python train.py --num_attention_heads=3 --intermediate_size=1920 --norm="layernorm" --norm_eps=1e-06 --rope_fraction=1.0 --bias="none" --tie_word_embeddings=true --init_std_o=0.00862 --final_lr_fraction=0.0 --max_seq_len=768 --doc_mask=true
Each number is 500 + 25 x the weight over its row's rms, rounded and kept within 0 to 999. Layers, rows and columns count from 0. Numbers have three digits each. The size before them is the row's rms in percent of the matrix's.

# layer 8 MLP up, 1920x384, rms 0.041, rows 695-731, columns 192-383
099:555502552489499528500492521503463500522430481526422543521541482529508510516523520469519490520482504490489519521480471466549488497542478523545483513497496493511497516524555514514569493481487494546529508484489473500484511511512474467456470498486511497520516496485529519438550523490492514473487479490523451496505505498525525496481513507522500490491451508471486541482510533510496474484485504495530482493493480474538498473507463522512544481508453503531459482499447518520528555540554434500519507514466516471466490481472455518543520476499515538518496473488514525492520494498512427469
099:506505513477463520499509498520491469536480467485544521498444505513488501482573473515463493496469526454483493510550494495478518495500439490492500511511499530509485491481452503480508522488502476506485515464506504518490522502482463501531524525520497490506485486510513476491459468513544484464499495509483513510508544519478451504564531481487496490482497446526460540495503514490500507504510510494526492544511500469537511491520473474570519455490517502506495532451491490472490520493473481535507531524478478513502561471491530469473469507521479512494495514467518515514535475505474517482
102:466486499495475512525534468492440453495504494465527487513503546430531479476512490489516508494548491494509514531452502488493512518509548468528517491490518480520535528470505513505490481528521511526518512533535529503510471527543498509484491469509474479491478497491471494488510527524504517516499461501507517529495512526564564482476470518474480517514481503500540499492519480478532502488514501498450468487508500500523498502507500489534483494500520484487480492529474503484490502499492531486498452456505505487540447484494511510536516478479493524488509484530481488460472509480485502441
098:499517488494473499505478541502504526472492516495496520471510466502519478526496489451510537487498475477540491519485484564515516526504491512486474507479515469524515516534523486478505486532502505559496503518485467431533480492515515541486471493549488474480487514510503502507488483508505571475483478507512487496524482531467520470539521521528519499490476522518527534498534493474512488481487472515499483502518509473492501502520509534500487537469452478455515528524489530501543523499485473467475517494521497531506491572514527465500524481523485494494521513488486478502498495472515502437
097:534497475529499485505521529526470496490504465504480522511504481485516516520511447449556479502471493471491504534489466467513528460436487530506467475532487518487491472507510508520533473525511498534485491500504496541496462480460462451522515497506475518472458538533483502529518483495521460535548492531486465508529511489517528492517502485498500499518472471527485483505486511537532498523523460501493523548513509523522514519483501528487511504555485462495484530474490479498533504453489524532485506511492500497464529462528520501525464514515507480546547511532502515542453505514505472492
102:480489530501517471482530524497509520537521518554482503496522494449507513521495505520494466502491491502471508493481480501484512524509538485489512582492525479459481516485463497513551514512481557517491528493501534478512470485489504498478465478477445514553514515459478509495513479508479480499528488449506460474496488523486466543445535503495482555467506503489517507530508508527466517498514488495515468497505486506456527473483507540478506486482487491520514511541502472461531475558488487517501485477512507505514466486495437487524515492525478493519467535520445529481493468538508485512
095:465489525480434434525474502461472480530532495504467508495496497499500505510506499455486537485561520506495477499506488517452484507556472512480487504533509554496485439520542511477498525483497499527503493507511493480507506547530468506516478492490491502495483461497552474507514500549487468497487483519531506513508532477484471491524468467490497469485517466511514551518493484507462484483506485516488522528508478503480537510500478485526486503468517479498487489525468530460529518577523491522533498548506476469452517467477514486491527523492502532517507494476483497544477512507470508493
106:490504464499511532543475488531510446509502499512473485525541524475481469494495542541492495507518484482474491497503537483497522462465464490518510509480532492511520535488536496462483513487531488516471509514506476496503511492460503504530472438489505546541520457476560519516483484473494495476447481524464533461494502523507534504498448493487536505511513538493464515507540479514517478530492517544475492493511510529483533514473515535525503497510495500530511493487558499450509518474511552535483478538522527501470489474502490512464474503478515456489494512471524499558509505477497517508
105:470481490511512505488472465464466497515546456460513552482491456500509505548508499504496547473507465494521482482474507414506504550506492479468460519483539504473500509545513487511493529487506504518497510492550518488521519492519480490529500482506526482478513428456467509503471516538467489515517472517466502504523511478502479509497464460511488441525462523512500520504509509494497523528468485462496496483479492456483523501492551503473518458513514475556507477498541483513484556501519467512545494509492459497476496504497519452510491482512493492519538487513497526510492458500457497489
099:505526501480507472510481472508491512505469525545477535528489481516510535530567498496543500491480490421522483501483459534463477506514512488505488539466486517513505490532504506489484570518479516508503502494510513506478536498519488516477508491477527459521477511467479481496524442521482475522484496479473470501527504497495527521505536477482520511527486496525527489484530493506493488484506498554507523534482547535523515470499534504532498515488515533516486436480525525475490507481505484506507480520563452471482524483529488510490470449509489469490467524457502432528538482476495495498
102:499454523487495507514470511536505499538511499496495487483496496500523421525480573508445511496507535509495466436521497534467550493472559492507502526531475489455492520507515503474476557518490550525478476528475477496500529539482480507481499511510510486512483482505496458496542494465530499505510499537484480472522550526517492497460488527525486486527541503523515486491509540514530485520526475473450477495521519511495499505460491502516518461508473491550521509488514531466505482472509490516557481511488505505474520468499508517469488467512486488545496510492478525504519476508504534459
101:514502464506490515467546475426477519506530485556519515486505436501491494469500489491519552540478469494516534439467491475523494481495486510499512491491506514495519504459524497476521516493480504467482488500476540492530496524533492518497483509509531554491503495519505516508552533483503481548480510463461496480530463520514511491463498442480478467546503469519481500494502494510520436483522466534496473520509481510494500471494454466518461486509467483490524496526522529508496483508528541462486502504478462521477505491477481524507405502540506484520478532469466504494473485507535460477
097:501465486460467494533508546473521510501500470486470515518530493526481495526530464493538538488476474516510513487487485534504471506534454538500476482479454494510526491499504504508538577473470491513488506525534500491458517492545488481457490485542486477505478514493521481527510493476495479530529499504514521459485482462507507484472442499493497486506507475500484485467508453485520478498488497510537533516472507443487502447492487486495528512487472459467477516475505553521536523507532510510509535480510509483443510497508454534450475520478486549546515548460476506530510493517473510450
099:483538490464499564487521528498466520505503483523477494525517498477531450538509541480499480524517516443528497482512463463501506493481544521493541492511486525556483535491489492482491585511451543523524559474471506488464507510503504469477524504461472487491461471492501510485446471502470464494508479502530464501510453546504497485508495480521478474494494478500538471511532544514469509476464472511529507521472504498505542496510516522566491510466465512484504551479535494509501499517452499494482482539539501508545481481485518515518537496502506510551478498495548507524518493495472421463
094:493497433462519506515501488486511503440512450509502481509488520531521504520463476520528500495502529478502499474479534482498480502491505504464452533465499485520503516460487536513501507521530499499516510508509537475518542490499518484483507483439524514507475461542542512548495491547490484492505481533544491523499541524488506529494515470507507511484452480511573501469461490509525499482493452500475513464512516482483556524459520491510517503507472495500461509455517532489469507515481495497486544495526509486517479472519491464518475507430503528501515512478499477503496463505477432476
096:467516478442502503469477490516504511490490486522494492530469499509528501529495513491498502508520500488515452474509498473479487488466501466531486540512521512456457548501465539477488516520530540528499515485480518545488521460485533538482493464485531513473558520525497476535475527505451448468486476500520497518509492479486487507557476541563559546475501435524508490519531505498480496504523466522547497507499486493538457506477507527506531453532545536444514494568513476489523486483497468489510499488496483479531512539527486475500458503481468481506478462477523489513517475517502498511
096:476506478474520507508500510480479483482506496509519508473500488509505554567469551489533516450470488513535520512494491436431544523525487569491505458496487490468468496466535502499534481510488515489521485511507522504529517475513488532480512472520472531487524525536472507481483477487475509501472499487505477512523477475490497538507488446523535485503466465481505488526455546530535521473491476501504472499501529562536506496501518525486481489539532519489534485503490536516474512528482481516530488537509550500549483467511452497506504517532483504535500464505542526517537495502489486516
098:494491494518477503509499518522430550474461497508494489499503488543519499465508510468462496510530461511450504473460490511492533482492458508506487525476503476493515500453530534527512496493523530512451481490471477507455489493530536529514460529455536543513482512503513505482517500509491488473488495473504489443498500502461500521504537454504482517493490474492544492474454537516538484464446477497505482486479466468504483472477486463468503457478497511524544505511505530539536518545539544478531462491539540502463527496577471532454513505475470484499497528504477506542520493550512491463
097:476482497518509491487509524516476508499504440492467520519504494488534490492581509479519483521477477481521535540504428508509528564528513534522489496517532492442503513479494537471524466498469519492472488535497509496482501514513525514471495502479451464537522475485482511520530555503494439555441496476456518472486552515476466532514515510496483525467471464474486513542473519501522486507493486505485464518513479494473477500531477481518482491470505488437490513497489529520532468498514473528550525477496446451479481523521466524499554499495502521481509520482459516496533500427497462463
095:477532485509440482489509516473485510507460470518510470513469493509529504496519484505516466457452504479495473452521489529480486545442547474520473555532502466470517480462496542494487484523465522530490482500495545490479514494501507517498475475498493495518504510514496450496497476512513511545503492545499484503541511476492510520481534475522486525500510447494494537512513525473500463489493484505531498520483511497514482494449486511483506483492471485467495509512508491494476525496548562488475532539492490494542523470497509493491510504468431527509517536436472505488508544485531542518
098:476512511427500502497510520494500520485514494520477571503501484487486477500487520458504523527484507523497488537485500442508493490493476527525534492486547501531495477504478527499498515500514497536526560503537533454489527458516515486479469503493522481512502523546528521512498466492500507534505460501480485481487495528468471496493490495503510509500498514472553522488498478503474453494516520543519452493501507510475525499446510543561477475501515443494494518503494553494515524494491524512500467493511492498470461507474504478511474492534485520503503519498532503491528499480528485471
101:451463467456476524519540467517481517510469489486525479509513505492523489458482538485550472496489497438473486473470517528483513538514521511537542519518536486514512512459480500511500473489505470502500500526489479464477500494494504494511512473488482506465499479512565505488490549504551495492480433457520507470504523529532487496490470521545517492477510531495484515492455492501502537468449464499459531460497502511516513526499477490482445507500510490503476500496490526523505468519487474528520502520475450478499527517466539491486488497496515490460528538544492510515536534501506519464
106:482518474496458485512539466468524496494511517518502477499496470454479478484514477473480512496509500529498539497499496472475490508513504489469502549540539461476501496478519538468522527515518496503503549508495505474523538511527507489451469508483504475515510493516481446536506511532498527530489516472497493410529543506541497507476498469487481528523440517495503509512493502562501529496510487482511472518487496520512470472499527495493466450520496494501485452447481527522504514521479489491526550517492496512538472495464520496528480504523468518545520477456480502510523531501498495522
095:508576487510494557505478498494493535472513505543493515552503461482489497489479479488557554450511453495471527512478457477496511476525492475526465458498543501539510514518488489453465523487501545500527468517505467485480504521489510536515484465525527524516505486520536524540496523551489506479518481514519520554503473497526487499486462479496475493525470442471514480503499504496523509473509465458494468481509474513481510477456487502452504506508465504496535493462479464512502509500485507515526516463511526512488462474511506476534471516471552468492494486479482462498489496514484472487
102:454512484535453468498468541504513494528503521502462497506503541492508503470487500489497484499500484496483486513518502507490488477535512491507475473487513511502519498480479503500459497508489519495478535476504480493504531520501410541478480532488548487540498498490562466487491535485529509505485486527464497521533522557459506513509562509537526485543501542485503510447492540508492498478471522550501473511499515515526535508489518511548522477492450489546564484461520541495531453537526526462520507501502520453543508485493519516508491522493536479469501526501505479515470484517539515517
101:479528474520521564530509507466474518467493489525543435501545479546541509503504463496510547519482516466516558509507493509483509473477501469475488519499543492516540526463494478506476502512502519489470524492549502499506522518541495522499452489474498522491458515505519506464521510521519472513503514493496485454487495547484498513480469513515464480482506477510580532485470489459531514506492489529495477471487472492502505500465470478480522495467546513484501493527503494496511548522494496541538517489521483494466481481477509511502466490539476477524500500524528522502489512508457474469
096:513470511488527508507535504478496495523507496491496479518466503509542499522494498455523469474566455511472490543491498510526511495515496544477504457515485531549445520476493470461495494496500500507544501490497490423551515481495481528510536543509527571512539506553490502520536494512537482545529523507503489444535470498542521543504501485494496475482485431450524489504520477524500501496450490486466492510514468486514510446488486453501490484498500448543504475501502516503495558489496515521475495512520524530552512450550467469476507518511475503528489510540490493504547523501490531497
099:455463470477501511527471530517520528446497485463512536509496470465486500526490504471527497510525523532447471482521486470509509484528510524478504491471509510477480446501530486455497472521540462523522481527487523501468513536516531503504521507484517502531541473495489482498488516508496496540521510495474504472494481479524502504453495440464507464475532506512484495491471493479478472506551481536503501534505517510481520490534542499510485509530538482529475454504515513473538487466490507534537474508454508511512482513492519530453503482516474464518501487476525442534460562496460473501
100:466525511477532490471507529483488472494489498505485499470532483519512458498511502528477502476472504510542491544495477455501508486484479538523461504508498504508508462507554493513475548517490563520484492512500482463469493494530492534493498529486532544550466519520525452514495528506478504544510471510502503529485528500507496466470526494519479522530468492492538512445449493512521459455486505534539521520461528501451525471456497479535433517504518490504520529500506509472495493515477484486479519508475537461495541456523510477497449470505497491532533536493485504516499508478539508525
098:462493489451535492466515511518524499529535546545504511502537469486475439522480488508497520508533492507498519491486525531548497470423523538479511535513528506474534498498541512509514508503513531497516474537490516501519506524482469460496497517509463524487459494486497520497529519512527427495543500499493489505502491482455458548459470499549545483498521499505508495464479474515481468503484507477499524498493515487513504484520531496514482499531536472494539526512514534481471500522499477481500499505494519450493453504485503500447466512490475485474501527483457546481539509496476490532
097:507473472488487515483480525512514492499484542504471502518512491543505493499506508510506497529520488456506514464528545457470530518481520498482530496508538537447506511449516527504534479529508474504537494520520521459520489542481511503504503516513514498485525473533519483522501546488492511477496504494490479518517510521518472519492497514518451490508540497519500503537518536471523484485461483506489504503514514523501451502491511471544514513471557490478520560510463494480505488533475478474518521598503506480503527513484511507515500512523460515533467473500508481492442468511465500479
099:507499490450502527476523503527465529508492476510509477530533487525488524530487559491489485514505458500526501483476513488497516518541526511470489493509508489495519511503486490535510513463517517523528538503562487507462513507553508468511513505484487488530494460474498481441480474494490484493501515482503510504553519500504505492449508516531484469487476482500466528477475485493483459477485497501512516526479492481485514522513515474519531510473492538500499486494514521495529517461492500485491477513486545503535491467493515557464474457528490504494495497498520546491518478490488511485
103:484527508491508533531485520462520505483503538478485511509515514496530550534494505479489513533488509495465501521492537531497528475538478491522510472478524500496473503470533442455451498618525494505477495497503527513518528518472509481529499502531510478499482482480488463488495559537466480484481510478511471469512521523490478522472447466496526511512445531528518508492527541528480521546501503484495483500538496494515472470517530511456504518506518460526453469493518520533483471503516488508504506570483513484475480479552481543453464563521486519498518508493460474574496468503517494476
100:488468516499492485444515496439490510474510449534448477526495461516502505513498487462495513514505497494436499527403501489468519489507520519515466517498503463509496482532495519524481489505512484539508502535498499490477501501439506523492490494469482510525481508523472468512513536470492422524490522489510518525505474478520493497473500475509511489490479482496519526482513513512507486467494488512461526480541524493464483484455504482539534495514492518521550480503495512501499516526497516496499432498538482516533537454512456498469495480490513513501536533469502512519514481500503474451
101:506498483517508508526499503547496497483492494512454547506467490518535467497490477536519510478486465491518487503458481479529472509485488490538511508528504499462453535515516527518533510503505524527472464517501500546470490523545527489504476518518462515523496540503498491481490485524498494465508459521534474495515517478540498509513514475514475472493475511484520465465499516493504478491481464561513511465484545464498513487501514498470520456519549489467500478502449507508521476513493523532496500482479480487527512439528492459482498476491496521501493518545468507541436523515496548526
102:452522523484474517493533504522496490456465526500451500520512488514517492504516514542489474491453500489473456521470489483445530506501534510441508513505499491501493512512583500494508517528495479497482492478501493526463518481501477540540526482525492534489513516531492486498500495455560478495501528520543460456496520509505537551505476490509458512518501494495506555497517485490478528508516490520475498480470541470487476463513493481525553497514481521491508487472486495464535506494507500491461509493484481518544519499441491533453503522491471512522501517512485507513483498482502489464
097:495498534468507475514493552521506485509524487482497495488497456542523490547495464522458443478524495433488509459461474530476530506494517497479503551495489503539472468483557527505486488476501506537498534535528484485507514503525464498505530511499493528514479471523499455476468475520499458518470515496540513508487464484497512487499514523485472504497476547499482467509507473485454503485501533520543521481486546500461536498512487502493512487524495488538517511474530491502462528530535503484511502444543486477508554471485516529463476468496480473505494545494503524477480540505452515437
# layer 8 MLP down (transposed), 1920x384, rms 0.033, rows 695-730, columns 192-383
095:475515496496501508501527526495516502450536545513494518494473453493499493520500518469493479485482493506513492491538477533457419467432493491529482529523531544531479517525492502545471483482531451481512490468493490481504486503525565506474486506511517504459536535545483460546489568469457508471554467536456528489532545476499459497542497496505489488541487500470492480514491489497534544467478493509479498507502521495514482478485481567487527476492471474508528485517519473475470502477489537525531495516526514517551485471488476476517494489469542513484537542549490495470492503538500542526
102:483504471541505528497508489515489486477456545504474478537511499455507516502514511455516481467470452489469475490480498484514516478481517476463472505498474521458463490509501489503442498538545504523502511495485520517494522469483518486496456491536501553453518447514485514476509524517532512534498474496482522497498547493487467517523525520522503526511455486444489445498509520509504515483531481499509523525496478529530490528481496550532514517501518517529500470485504500495533481534478526468523503479496508505500490519485512516504528475489532473479494488527503541500489543489558514560
117:480500512497524490474499495517407490492479504475551540496500498487504545547516459527520500485523501471537549535530501454502538542499519516519485547491478479480506521518515478482550491494517530543512522492464455531529493461469498493492438488498505477504458473506462450473466510498450482492476495499507523529500485504510505501445482452471504529480429504486514475489516494501490539518498517524532494441472530514500481509476467500477452470519504465529445489515470521509507473516498456504515502478494505503520503514524491503485493523526533498482506479502469495506499513513520460467
102:490479493488519520536518455498490516500440505559496505473515542517493483499516481485490507518504454470472505475508523521519511486542515537499509493521510544479508524478533530505518480485536476487492519478485503528487505499479476502516505521438507536524496506509523544547489495544512465525534512495488478503473469478489468488483502501530492495442494475488480508536476505517465432556434518533505516511490473483521527542489538511546504464502532493503476496538509490510458487464499480488555421504532517515476517549529505502477506499496526453474477493500540470464498501489486468481
092:496464552458522494472482519479479508522475515482518456532511442495438489521510523545457468546504511535509491483530499488480508534531529485490557521509500513498556527533464482545460483483491498523527493516469493489504481480481534515517543536511503472500470508486477512426435528493538509516481462522448516473499521503492514558523500514466476471521490547509473463489469531474499554525482479531517512511509501554528490501462537495499533539502522503499515480505488527496514545548496488471521493485486512486497515515507485463538531504504525483439477471529481501538479495502540485479
103:490457528522488461503553478522474551497539488499498501473538484479477529502483492489490474465504481491446547500463523519469500518530515510468488513475431549494446446558506491530495499531464467495517514459463504529533514507530520495521489502513479524483524485565489492476542480482505468518542502473511472473514495482480498485516540515483496526516505482483516454506501537524525507480489537484522513533519494500496518506490513501529532506461481504530565471453485524509492462510496528566482475477530509492506494501483481524500539551475447524498510500502481524471506473512524538505
094:490528421568513505466444486514498534495505518482516513468455502500491505488521469552489506508552466470451443462503537474506526472530541492459525472484514481524533512506507521484500477499523547447503433536458544497496511487530496507526518520496505479536477490488529529480509506537504494522530478488451490511486494505525478504506535483490491466502544525527530511492457509476512528467479490507468476505519538497490506488483523478475495471519500497476503504548516497510482492529524532497542504496495518515521482539503484517492482497495502510482484490513504506496477497503546463471
106:486513532509489498505504498516471464500515523517510452498496480476497540510459495528501517511538540557508489490484491505534484529550539527551468515502457522473521490531506541513554523520489482515504485554461529504525458496461485504476477478502486517537480487469494506511481447516468482518538486461494531481510472508541499498497487496496504531485453523505487485514475513457503484509499502521523550478519493525464513506498498526483481477518507531442452509507503520492505525472504462495515440488452499474486454519544517477509498494548523549504439499494508498522537528508493505518
100:493471496488510491478553553553494506484512519513505525534555535503485496498500490528506522529494493573526577475487482463493487492475491474547530564495483476490522468507476531470545490532512482472519494520520469498502450528457531537537528489522494473501530516506476516520464461499479460473529529495507475493507485499487487491452492498504493522531510504526523460585482512482447510500490503508494490511503483519525456522526481491538480530493501514532518513482535494445525470509554475526515507494542486462459522475529518522532464495494559520505506492450491474462480487515533492469
107:514492493482483541516480513479446538498504512513497476544530505471510531487500477501489519534498525491516512528473499486481507489490513523493535490482512477486520522484537451533512479518477517524493493548507508529533521474475494467545514458523505565509530502445475483520489519520534470513473505505507521517543487512506467522459467480506512478511490487496468502516474504486525464524498503513510516513495497512502527541509498475465521508508490504555553500494467503471530467510508482468494523504507524523461490507504504441480525543510478509498495473488523510500487521449517491536
104:541480455507504470467519487524523487510508512462485506501493513473532494485515456488525535500485529559483477515464498481498517523507532484531530510445479514471476483502491513499477542496515540501514519492508490506490519507491475522494514529477496484508522509511510506472518490492537496525487473526485502464480486483510507480530447496496530501468476499513459536545507492503500476458484469463506501499487487449496488525464485487510506442469502514451502458507524531512501467495514450515487466523521469523527504501470509524501478528472489477497506497471509530532448483526529483523
100:496501523492532495498486514521462481510460475496465508501498528478487488483485459500453486515472481478528525538525511504521520531550500492543500468492463474528443506519504486511459540501543504449526498540494503501494511501508556518529482496482490534504508500519543463476522477506547474496527521533522530490516525465564466507480482491500494531498438525495496475519505482500481505521474467493504510520508522501533499507504471487497455458535472487519502497528541512537508477521506494509485489525488539478523512515471527431485501511500503492480494535484507510496516527529449518495
098:474487510497521509492489514491481549540535499516463513542453491500544513489465487547506490490519477513524478538489482507460499528528510510487487497509511468500501493469543511475525470528484522476478515511509512530542476514498482485512487492541509517493505502503524533484519535495475529534487515491498521502537438494503471519514496502493494505502506518522500505450468509501470569521480503544462452488504519500481524498491458547466463525501554499490526536537497489447532508469491515515534414457486528482525504523497503529449487504518517476487457528534510501499469490485544533486
101:517457504464513478500436462526489501506501517507516500494508537490429495514477520539481471531515477488513497575517526487535552515555551504522506459501519507522504579478495477461498484461470504541508476496491530499491480500506479520490496502505546493508497448518501461503493513488452514517474522495514536455470551488480492499457463525488488500532471502515487477518545529514492463472501505489498519491541504532459519488522518514471507498523507501505462480464471515507503487488474514489464492506471489527494484516472510439501503501561470502495469505524507493509496492509531496510
098:472464498516509487469482496520501519485477543523521507456516478486521525452502497505511474504484516502527511553492434507486512528510494466539508480504537499473494535510512492487486508481460505545513483466528464500496507488450474494511485545543477513440513521482517485502522507492479494469509540481451512490515498474504475502521474508529495514534546494482471465495552470471508496551499481519520518501457501536470517466507497481503519492494557520503535520458480480481512502531482518496512490549495528504482606517481485536537444463523516477493546502512472508487496527485492498502
094:544495537474485502506536479541462512498488548498515514496546470508518522503507508498486495497484529495524489515520508523530434510496517513500461493507474493521496452450492440473540513498464478500524474515500485464499465525554472492490487525476481508484484500485482507475526472469519478530550482522477469501508499494453509476469527491462418481494458522522510506518496522462496503469507506486505530474483561485476491478507547502514474543458464547537503491523481529490496518505540538511488474503514518515482516513483527473519517468468478481524505528504469501489494496537497437466
093:505469533507504495473493519502466509477488455499485516511542513531504476498501521546472520496496514488485473497493507514485478451546472456501505514496511507491542512454510562504474534506520488522505515522455497502491474562481479474492522492498414510528493462465507503499481533476524483498457519530501496514502497523472473498473526503486498555566526542523501503493468480485511465467497534515532512479507458463482498472461490475535551526468474462519481479494497471499510471449511496466474506500522473450478495514537556482475520501510508474495506500547503494529495501521507463515
099:482491508504500504541508465549470509539486498521471482498544520470472517499495543534523517522502517509470519518491491514490475495501472500455484524498520496453467500464514483456469525518493475511552495476556503515474521506510532510511491473511532490495500513494514545464507473457502537473445552476516490471476481491512525475460506475500472467483482563477444505532503529552496522546489474506495546509531479521496491488490483538535542500532505531478543465456518486529508518492526495521519502500502490480484487456473503481493478487505454523486493482498515529530561497463504473532
102:500470476466494542451541498489464473517451493500563516504510498483504477507495502543514483476532519501505490513485486476489535463480497563475497491513459512532509519502504479531544502494495490552550497505528501461491476491470508479510535501495518505518491499520456471491471487467490530475480485522491501503516505537528540488515482511466519500495452496494513510492476520547543530539553512521483515478530509540492485502494494455534490480518511469480453517463450492469477508482472488481485550526500486491494512553504526533532511502533524470485443466507511461518525511465471501438
106:501482477512518496508516506503458528499489510513508484524495486490495505451472482470491504507506483468472487519524484464509572499511469524454502467531474538533501529478494498510531521508476470547489465542520491475539542512493494472495529484509481511512521464459485513507481531486510443520502497459539495514522506508498504483473470479517473546524407523536493544475524457473517504458493503518513506455508507528454535521535512449512461478510524469483473537527512489509519496485504491514544518477503486492457508538547513479524511504468526472480491542509509480501538489496495484489
102:497525511472527473556485485494486485532519516519501477469461467508479503462487505515463505460517496476508504482515497506539515458520488527482486489527501541492538510517508514485455504497471505463497489506507453541501497480497477486535475511539481506518498568510500537468521514482531499459506533512544518547462528510523480522482507505532515515485524502535505541510494490502489460499477508483497534536538477467508487488488452490461483499460503485519520477455484485474481507520471502465516491502505484497505552513479472477509517502457508486521496461498504500546500481521516489483
102:466524485480511458489495503487466474494517468530501494471499528525516499541495461480470498494491482495527466484541463490479503532490476492468481530560495503516453556498530482512554488496532504459501456493494520525548524501511514540511515526488495485531543496430500482535520501483491522484500534492474521482502486476512477488470532490500502500509499480512503492491528524494479538527510483507500491529466524498492506484483481575521506493450460531503487483492497488475486546449496503504484453472517484511513508484512453493548503541571507482491516497507524459503478467503459504504
108:497520509470512497572533531528512495506490509536497490492497526513515530485505427477530543518492503483496499462508496495495498432454507509495561514495421503497518517490441518504506482463470492565514458495521534473521490495485508525492454515468534530516495485508483501512455520505503477457516474517486500485534528493551507480502500448496504528545456471539496513509506500417522486522473518516527481529481471520513496524499502509512510455473477481478494512511480465477516533511496505475527475521535523491494540507426522499542523471540502495508533512501527506475521537463481482503
097:485446471504470457500538497538493519470525484463523525511518485492478504479550491543469496502504498497511538489526532525473554541506507527460518475500489510503512497499498487554536496502520482450487481522525499479496506524465496520491487491531536491487490507503462546495511500479484489461522492516488492525523474513479494556485511506514518463494449497510465509468506503515517520483540519480495502504535511512493459521495514469511459506517519445588480491536517476466508493511500533515499479540473489479484542497540494480504531477511488460488486530522520501506486489489544524437
101:562526482492500501496510526495497477485492479499560515517486495488487503541512494481512528542480512486540488469474491486469475522508502542472482503493482462547545533481497506516514487524480486491492481507485517498461527531529502490516488442508462535486485482460494473519518489487459490516513500522473530511491476494474449494467490504482488487446494515502503497526516503482517511514484487482487513463503495499461469531500515517544475505484499506474443494525474447496485499542537518518531478509459497538522482484548489532535505546496536474483494469520465510445486543500486506505
103:475463484459528451486507510510488507474489536510521503473475511498499465502506521526526483525524506517498480536489476480475523471484492458488519447488468534509489501484463492480504493503520503493477499524488470486570507523468462491496499516530534468494482501492504531473512500464467480530460476483453455487504496486486489508485493496486502545494495533524508504508477484558496532527489476450510494519539537443512517521472568511508512468508506514542483466466497530483522492519513467533479503533496512486499523497497495483462520483513521492521533512491520551433489501522511489519
092:509553514523499495508499496514500509521494477484509498496468513543479468491540483523467526495509484482553500506552501458532471463494507478493500533521504471460508485457549518514440499543486477521532518469503505558511473546488506476475518477468470463505512520533472448491422534500491532506462518490509534490509507540522475449457527496496522509515510495531476525502496511525480482508508542504495483537503534528453520534489504509514493502471547491450506481491510537536466465498493461457538494509472455448489519540485545515524462514503481465480479501460485499445507453527509518485
104:511457545503495502500534505474476492486496480530465501537451456521500465450444488497521513521473477471505534501512475465482518524456533483547471483542504484519490516470495501491509539479433479526475513520450520501539454489519502480490495501478555499505501508518522502511507484540530506486511511534513550506515505467480477494523500472494460508474433473506524517526525559498531498511446491514524479506501501479493519520460503444497489526528534526543435492518532487476468455505482475517515522488479521457522494495525543510498488477522509481485527486541477481501540564504511541517
103:513499499485497541506468511528490458530448470484549480495486519530546474534477503548562534483475557507500522499457525526507521498521465473511493502495501487504515548532476476555493521489536500506487521482533489525501559478502515481499494507494465489527460498460515484498492528493535491569501509469496511545455478527494538505514510503483508514517485469511490530513526484510439490529498498499468506465458500532504521558528500440488478497469543496521501496495505519510517512444488487476495470481507491509473524540526450499502464509495512502504457541509526468477551516511481499505
098:502494505543495501517498510444504495438499492454508505527456544498483482476492516483504491519510524486542499521464490459442458541529536511485509490493496523506459496531509477525524501491511479483486531508521471504469489509511475557526504471506559486495503490512483481457496478500491537508536432514502463519471501533500515513530461503480517548513522483496421516492510518506509530495502538504477501491500470498493504528492509528462517484506516515511475526521507508466534505509516516484529497479451536508506543523499441459497487519535497513504532517508496509480486519513515500501
097:471490475478500550465492493499563515510477483508555495489510520484510549522529472480440462479503514503473552513492497544539506496485513479494536510510483503514483477457494486540470517476525469506484504493521506493489509508509506466477463510481494511514452567455503544473530505467505497501530497490528498496481533462476448475492518524536533454548459495533508508487476523510489522503499529525507520494448522510475485501540466503508504520465494482523520465513498511537515507499472488465524517447468495492460506465492486538478553525490523463489521499507506495483471496528505505513
103:509532488467468531503505466475538488538455503445521522446510465486504484461538513499512511470488519477514474513535486470511505471498508488565521484501472555557510498537497504428493510495550505504557523515503523512524496496526489524499501491485474501550499491526488478525521519493524515571519490527498512533488498494455465464518504439476493494515466533478539475438501508489503513479510520479474514545485516476497499540518506516465522526510532492506520518471474517493499489525516496524532476503479484463496514494486490488494508486524517477527526507483446506460436529531499503519
106:508454532552478485524483466533490518528519493549516500514516519496502507531470502473467488478551512480520548473490502481505507502485492534502480516435485467488488500563486497511519524483495497508463546517547472494453509492511518499497537539446521487512492509493484509516514537461492479482530522517498493507489474548464519480547503496471498461497470503462469530561522498488527470489467496464505521509535504525526504472524546505514491509552498512551494526541470518531504523518486453481469509494474522484494487511531531515492556499535500511507476503517500468476531491497497511478
095:534473505530498520496513528491484472447453532499479484453481507534524536489457515476499505493506491488510486487525534455534469459512515559552511509496515484507526508493518503534493483498505491560511470494504517500522478495533533487456528512484511486480466493497480528482491513482507508495498509561516525457512517502494481498485522520431529492503450478508520507525510528487511530513499498559483500458482505510481494498506519531467490508453511477487507492488512514528517499475507510500515509503498527468459524512506507520466454541508479493485516525510544523492538466499487477473
106:496469548495520511453493571536485483469484499502508518465552475491457523432470487516452465484487504508510500501508500528526531456513505490526466531494486445540494514525504507478511467556485499513506493525518491496543510512489527535515502510496520507513486415504477508492516511479538468498503486540486499525465447481475486490484476540471519496509458500514508528493484490480457533460490486502513484508515541521492506516533496484437509473516520475520482508526528527551518487506489520513503489538496521537493527532468489508485505494522500500547514571455486549506533457514505472492
084:561505499479471475493495486498475537501515516480431491483482472553501548513448457510533502504505516501490509528509470521533466483537500448513506471468472531490482487494499413501498527481509496520497508493526494474494492484459476506504535482522493525508544486482492519477498548483494528482485515493531505428510492540587459502501502484531513503481470480501497497518466470423499536499507504471531548494450508514475500514540510497471532491493523503468501502535490509500536496484520505522531491490498484543516503503498484484528521536500531486510532517504493491479487518506532493504